Each number is 128 + 24 x the weight over its row's rms, rounded and kept within 0 to 255. Layers, rows and columns count from 0. The size above them is the row's rms in percent of the matrix's.

# layer 6 attention query, 192x192, rms 0.0743, rows 54-63,118-127,181-191, columns 0-63
size [ 72 110  88 113  78  77  96 102  94 116  99  97 103 114 141 113 131 110 116 110 145  96 108  82 103  91  98  99 119 110  96]
[[147 126 124 109 142 116  84 129 146  70  97 138 123 105 111 136  96 155 138  92 136 160 100 140  85 113 154  96 128 129 127 130 152 127 137 119 119 126  95 128 140 157 141 117 105 131 127 149 146 133 114 147 144 152 108 105 112 141 152 149  94  69 173 122]
 [135 127 106  98 106 160  70 142 130 189 145 139 113 123 171 127 122 125  96 129 134 117 132 143 193 124 128 179 156 108 154 134 126 164 127 164 122 120 133 147 114 117 108 182 150 125  70 108 122 128 143  71 124 142 102 119 117 126  95  95 118 156 123 151]
 [135 111 152 122 116 130 101 148 146 112 114 146 116  81 129  82 130 154 163  99 118 152  98 186 102 122 158 100 177 124 106 146 156 171  92 157 107 133 110 128 128 118 148 144 126 110 141 149 139 132 131 151 151 140  94 149  79 132 174 111 102 108 122 124]
 [125  90  86 103 109 118 115 132 184 117 143  86 135 122 116 132 121 133  99 133 131 137 116 100 145 122  92 108 174 146 138 118 154 137 124 114 181 115 171 114 160  92 104 129 143 137  98 131  97 119 157  80 117  95 105 119 110 131 113 146 118  95 118 117]
 [155 121 155 152  93 148 128 132 124 113 142 116 165 123 124 175 143 106  77 144 120 133 163 101 142 111 120 148 144 115 135 133 146 112 139 126 135 114 140 101  89 122  92 124 153 134  87 126 141 153 153  97  93 139 153 150 121 138 111 144 179  85 135 153]
 [169 124 120  86 128  88 105 127 110 123  91 165 120  95 118 125 125 109 120 129 148 103 110 150 126  77 132 115  97 129 148 131 140 154 133 160  99  97 114 121 155 138 109 147 121 125 103 137 112 141  99 133 138 146  79 140 107  95 129 104  93 120 178 155]
 [105  97 162 130  90 164 112 142  95 140 126 142 122 130 168 125 153 142 127  87  84 113 125 115 154 131 126 166 180  71 131  77 141 123 152 119 108 156 129 174  68 138 141 147 159 127 130 152 139 145 172  90  89 142 122 101  92 126 138 169 145 113  90 103]
 [152  71 111 126  69 146  92 181 137 131 176 160 132 109 131 107 125 142 163 118 100 150  91 122 154 139 116 129 152 129 129 130 148 169 140 124 116 142 149 146 106  63 128 144 123  92 114  98 139 110 145  99 133 121 101 145 119 124 109 109 149 145  77 125]
 [130  90  84 130 128 128 123 127 171 107 158 174 116 122 118 113 133 150 138 159 147 126 143 121 167 139 178 132 124 113 145 125 122 132 157 108 136 154 148 144 120  66 111 120 122  84 151 158 136 128 182 138 104 114 129 126 141 140  66 125 136 133 104 101]
 [129  90 133 122 152 133 116 153 105 136 177 138 104 136 137 148  98 114 116 105 119  99 121 122 231 138  94 192 167 130 131 125 145 135 126 143 127 136 123 144 135 111  83 192 134 141 114 120 136 140 103  65 127 112 124 126 106 140 115 103 132 125 117 113]
 [131 140  99 157 101 121 125  81 167 127 183 119 108 145  99 120 152 120 140 122 122 165 127  99 152  99  94 167 132 160 152 153 109 106 150 141 101 154 117 136 169 134 109 104 105 138 119 172 118 116 104  86 128 189 137 135 127 112 108 123 130 117 147 111]
 [ 73  70 138 104  77 184 134 134 131  96 131  82 123 112 117 119 161 160 150 142  84  91 156 131 112 151 147  96 130 138 100 122 150 140 105  98 139 114 158  95 122 104 133 139 136 149 117  98 141 158 143 139 147 124 120 112 114 142 152  82 145 167  99 123]
 [164 157 131 156 114 138 115 125 129 108 135 105 105 155 131 100 170 165 137 122 158 147 134 117 181 151 107 153 136 134 105 110 133 148 127 105 129 157 151 150  98 112 135 118 121 132 154 133 125 145 128 120 143 138 135 152 156 167 162 125 147 107 111 114]
 [168 125 101 115 156 118 125 150 129 137 107 127  94 132 126 108  94 102 117  82 155 114 135 121  95 141 115 154 113  80 145  95 128 129 101 123 133 154 136 132 117  91 130 169 148 141 139  68 144 118 115 118 144 105 125 104 125 148 124 162  79 141 138 118]
 [142 128 151  81 121 142 151 137 110 122 131 147 146 115 133 147 104 121 124 126 132 134 148 156  81 129 137 129 105 114 138 128 105 114 121 119 110 107 119  86 107 114 104 143 128 128 150  65 122  90  99 183 166  91 109 147 110 103 129 132 109 124 193 170]
 [168 139 116 190 117 104 167 102 134 164  96 136 171 141 118 179 142 135 113 145 127 140 117 133 102 145 149 143 169 120 141 110 152 104 144 167 102 123  77 175 119 127 114  93  99 154 128 166 120 111 127 142 163 139 112 155 109 117 147 134 131 102 168 151]
 [168 109 123 152 115  92 108 126  23  98 164 142 144 147 121 112 122 132 121 108 114 130 180 120 159 132 141 172  61  99 133 100 125 121 139 156  97 132 117 102 138 144 107 119 108 109 168 123 103  91 170 162 152 109 145 102 132 119 124 162 113 112 126 135]
 [113 143 132 131 128 145 170 119 131 173  67 126 110 151 127 198 124 163 140 125 127 136  85  95 126 145  86 123 156 116  96 100 145 125  96 100 147 157 144 125 111 107 177 127 166 159 113 120 125 121 114 141  90 127 129 127 132 172 133 119 149 150 124 132]
 [100 123  89 170 131  98 133 120 148 144 130 180  82 136 126 132 135 154 137 171 134  98 107  77 132 134 111 128 200 133 111  99 145 101 116 105 167 146 129 118 149 115 110  58 143 149 143 160 114 117 143 152 106 126 130 125 145 141 152 117 128 153 115  97]
 [128 102 110 135  93 141 131 131  93 128 172 132 120 103  93 147 121 146 142 114 129 148 149 130 177 105  98  97 172 106 123  79 117 119 120 124 103 143 120 115 110 142 138 156 140 138 129 144  86 145 121 134 110 122 120 153 144 157 137 167 145 130 154 155]
 [ 86 143 104 154 148 139 155  95 125 138 116 142 108 143 103 150 154 108 103 168 163  97 170  88 139 151 127 180  99 122 138 105 102  88 149  73 120 128 154 153 109 115 127 104 145 140 137 135 123 116 152 165 111 116 156 126 151 153  87 155 151 132 132 140]
 [116 124 135 167  83  79 117 149  92 112 146 124 147 146 125 108 120 137 157  90  77 159 120 159 147 157 140 123 135  92  69 110 138 152 136 146 107 122 153 131 121 160 122 154 111 101 164 170 129  96 188 141 108 141 110 109 114 115 143 120 110 120  83  86]
 [120 121 115 137 104 151 104 108 104 172 132 127 137 171 137  88 136 118 134  94 142 157 132 130 117 103 128 164 117  99 136 140 164 101 163 157 143 122  99 169 139 100 128 135  99 180  93  71 123 120 128 129 173 143 136 104 134  95 156  81 124 169 155 168]
 [141 128 107 168 109 111 135 127 137  91 160 158 152 130 124  73 124 139 166  93 105 156  83 130 178 124 154 125 171 118 101 134 161 175 119 138 104 158 157 125 166 114 152 126 141 113 151 156 135 112 152 122 131 134 115 142 115 132 145 106 138 125  95  74]
 [105 140 105 118 114 126 139 120 126 149 158 142 111 152 112 137 168 157  52 147 110 157 109 130 169 119 119 149 137 184 107 139 130 127 160 166  97 135 162 111 104 101 125 142 153 104 138 148 151 127 110 135 112  97 121 114 150 166  95 102 162 137 139 103]
 [165 126 155 128  98 164 129 170 149 120 156 126 119 125 146 121 127 138 112 136 131 154 118 128 140 155 144 140 173  98 150 112 142 129 146 125 145 131 109 131 120  81 110 136 136 133 163  55 103 149 144 118 125 123 151 152 122 149 139  99 179 128 149 108]
 [164 116 131 120  98 170 120 166 109 116 158 134 141 101 107 119 132 136 167 122 141 152 118 100  82  94 155 102 104 120 153 165 122  99 120 137 125 113  78 106 150 157  85  99  82 153 121  83 109 105 143 109 144 142 134 164 113 129 153 139  92 160 188 172]
 [144 147 117 136 155 118 130 109 140 140 124 120 132 107 175 129  99 144 148 101 180 142 171 133 118 143  92 130 113 124 140 113  93 108  97 118 122 120  89 174 139 107  80 125 130 173 142  78 102 129 123 143 110 161 127 123 130 115 109 131 109 124 163 141]
 [119 136 110  92 111 109 143 130 155 119 125 161 145 146 128 119 142 152 114 147 122 147 119 141 160 163  85 123 181 114 127 109 149 144 139 109 122 134 158 131 153 115 201  98 131 141 132 144 121 148 131 121 102  98 142 169 138 160 114 141 171 140 140 125]
 [119 142 139 134 124  84 107 132 139  98 127 163 150 171 133 116 115 155 151 105 128 125 158 121 130 153 127 114 116 117  99 103 165 119 117 120 129 166 124 142 168 175  98 125 116 166 112 205 146 100 142  93  97 135 100 104 143 116 136 154  92 160  75 104]
 [110 111 121  83  81 116 124 100 150 139 107 128 147  99 119 118 119 179 136 127 198  94  70 121 110  66 133 122 128 157 180 125 107 131 152 102 137 151  70 170 138 116  95 130 120 115 106 130  80 118 144 104  91 125 123 117 103 132 125 141 126 128 103 150]]
# layer 6 attention key, 64x192, rms 0.0664, rows 53-63, columns 0-63
size [ 80  80 110 102 108 100  99 104 109 106 108]
[[126 145 104 130  97 132 147 138 150 129 129 144 174 134  96  90  99 156 150 111 130 161 116 133 129  98 137  91 120 117 131 110 164 106 139 125 136 117  87 133 164 145 180  98  86 132 127 133 110 134 134 145 117 151  74 106 100 140 178  92 112 127  99 126]
 [160 172 186 140 134 119 109 101 130 123  91 107 131 120 132 125 131 121 116 104 140 126 161 147  81 119 127 144  92 107 150 117  93 131 102  86  96 114 156 113 112 131 126 155 106 161 150 120 147  97 177 137 110  89 127  96 132 109 107 135 113 129 107 157]
 [ 94 184 142 164 146 109 119 171 130 146 153  93  83 130  84 131  77 127 142 145 141 145 111 104 132 110 138 153 117 133 131 141 100 136 149 163 130 150 120 133 160  71 101 163 113 108 109  67  89 138 110 100 130 131 131 115 101 137 128 119 115 160 138 142]
 [131 149 143 185 135 140  99 106 112 138 137 128  93 137 158 124 105  99 102 113 117  87 118 140 127 158 183 166 131 152 104 110 110 159 105 110 122 144 180 155 131  98  97 139 137 155 129 117 109 119 154  90 134 118 127 128 164 123  81 156 166 130 126 163]
 [119 138 112 102 114 133 144  91 157 137 122  62 101 124 145 122 150 131 125 122 103 143 154 111 129 139  61  79 139 144 113 116 142 108 135 125 133 117 171 110 129 105 134 166 126 160 106 122 154 160  94  92 167 139 132 111 108 117 124 139 172 122 166 104]
 [106  85 145  90  94 145 156 119 153  98 117 146 154  78  94 133 139 137 132 108  87 104 154 133 131 147 167 101 137 117 146 152 134 106 100 124 170  85 110 120 151 187 139 118 150 101  97 150 179 131  80 128 157 163 123 163 102 157 127 138 148 109 152 141]
 [125 150 123  95 126 118  57 162 153 132 144  93 134  98 141 119 116 132 116 153 167  81 139 100 132 121 157 133 140 122 112 140  96 138 115 116 181 122 161 118 116 123 105 178 152  95 105  69 116 117 103 115 105 166 151  87 116 135 103 146 106 125 148 157]
 [176 138  96 168 105 143 112 156 145  98  98 155 125  74 112 152 119 115 134 119 131 106  71 145 101 114 118 129 184 111 134 139 152 139 124 119 129 173 139 149 126 117  88  95 155 162 128 162 120 175 131 122 172 175 109 189  79 102 163 133 121 125 121 130]
 [133  85 163 116 135 128 135 121 124 121 119 123 142 118 139 132 132 157 155 102  94 160 155 142 126 149 149 115 130 122 118 144 191 121 106  96 117 104 178 144  91 112 195 116 118 101 156 124 119 123 135 129 143 147 176 142 171 139 119 125 167 103  92 117]
 [149 145 161 136 115 148 140 139 111 135 142 101 140 145 118 108 133 144 190 103  97 158 148 169 127 155 103 116  95 138 105 140 172 130  96  98  69 141 155 175 134 119 200 162  96 118 120 168 133 116 141  97 121 162 107 119 102 115 168 148 127 128 103 107]
 [204 125 113 130 112 115 161 114 112 116 143 135  25 134 123 153 102 132 125 145  97 133 136 104 152 109 103 122 127 139  73 128 134 114 108 129 107 152 162 145 134 150 122 115 164 133 144 165 150 158 113 107 150  97 118 107 115 111 130 135 151 160 161 118]]
# layer 6 attention value, 64x192, rms 0.0642, rows 0-1, columns 0-63
size [102  89]
[[ 79 116 136 103 176 104 133 101 130 185  87 110 177 149 119 132 145 169  89 147 171 152 122 125 112 135 102 131 162 172 143 148 101 115 131 147 131  93 134 113 122 124 121 110 112 137  54 143 135 135 112 111 155 146 105 113 150 114 159 134  96 125 153 126]
 [173  83 151  80 159 113 123 116 157 140  97 167 105 135 120 115 127 113 137 145 148 145 158 109 100 106 127 138 117 117 103  99 152 117  82 121 172 127 135 142  95 160  88 115 135 124 107 112 103  88 143 135 134 151  95 137 111 131 113 160 105 106 135 110]]
# layer 6 attention output (transposed), 192x192, rms 0.0684, rows 0-1,64-65,128, columns 0-63
size [108  94 103  96  84]
[[167  93 157 154  83 127 118 144 118  97 150 125  72 114 151 133 109 108 159 118 118 150 116 132 157 138  96 179 126  79 145 139 168 158 122 102 111 151 121 138 138 102 115 152 154 101 149 114 135 114 125  65  85 119 142 143 118 130 121  99  99 152 106 114]
 [111  98 127  96 109 132 121 132 118 153 156 137 131 139 163 163 148 139 113 148 108 140  95 109 142 132  93 154 134  97 172 136 150 185 129 104 118 127 151 104 142 128 145 129 114 124 123 145 155 130 148  69  73 117 138  90 119  92  87 130 110 175 111 132]
 [108 133 130  97 111 123 107  98 103 142 102  94 143 141 122 158 156 130 119 158 142 118 123 105 120 116 107 103 139 138 120 108 153 103 123 131 135 119 115 138 124 122 127 123 139 124 104 116  92 126  87 174 115 128 119 143 144 110 165 138 118 138 177 175]
 [102 126 114 147 121 155 146 156 130 164 114 125 145 161 157 180 122 150 136 131 135 140 181 100  88 129 104 120 173 133 124  92 118  90 133 122 139 116 132 136 114  90 141 110 160 171  99 127 121 156 128  99 144 138  97 126 135 163 157 129 133 161  88 131]
 [131 114 126 146 105 161 152 135 125 122 137 116  94 120 156 132 136 139 154  89 109 122  99 156 120 133 145 154 158 133 134 104 153  90 130 163 138 135 124 132  84  78 148 136 183  93 142 163 145 116 135  66 115 122  97 135 139 149 108 128 136 116 131 113]]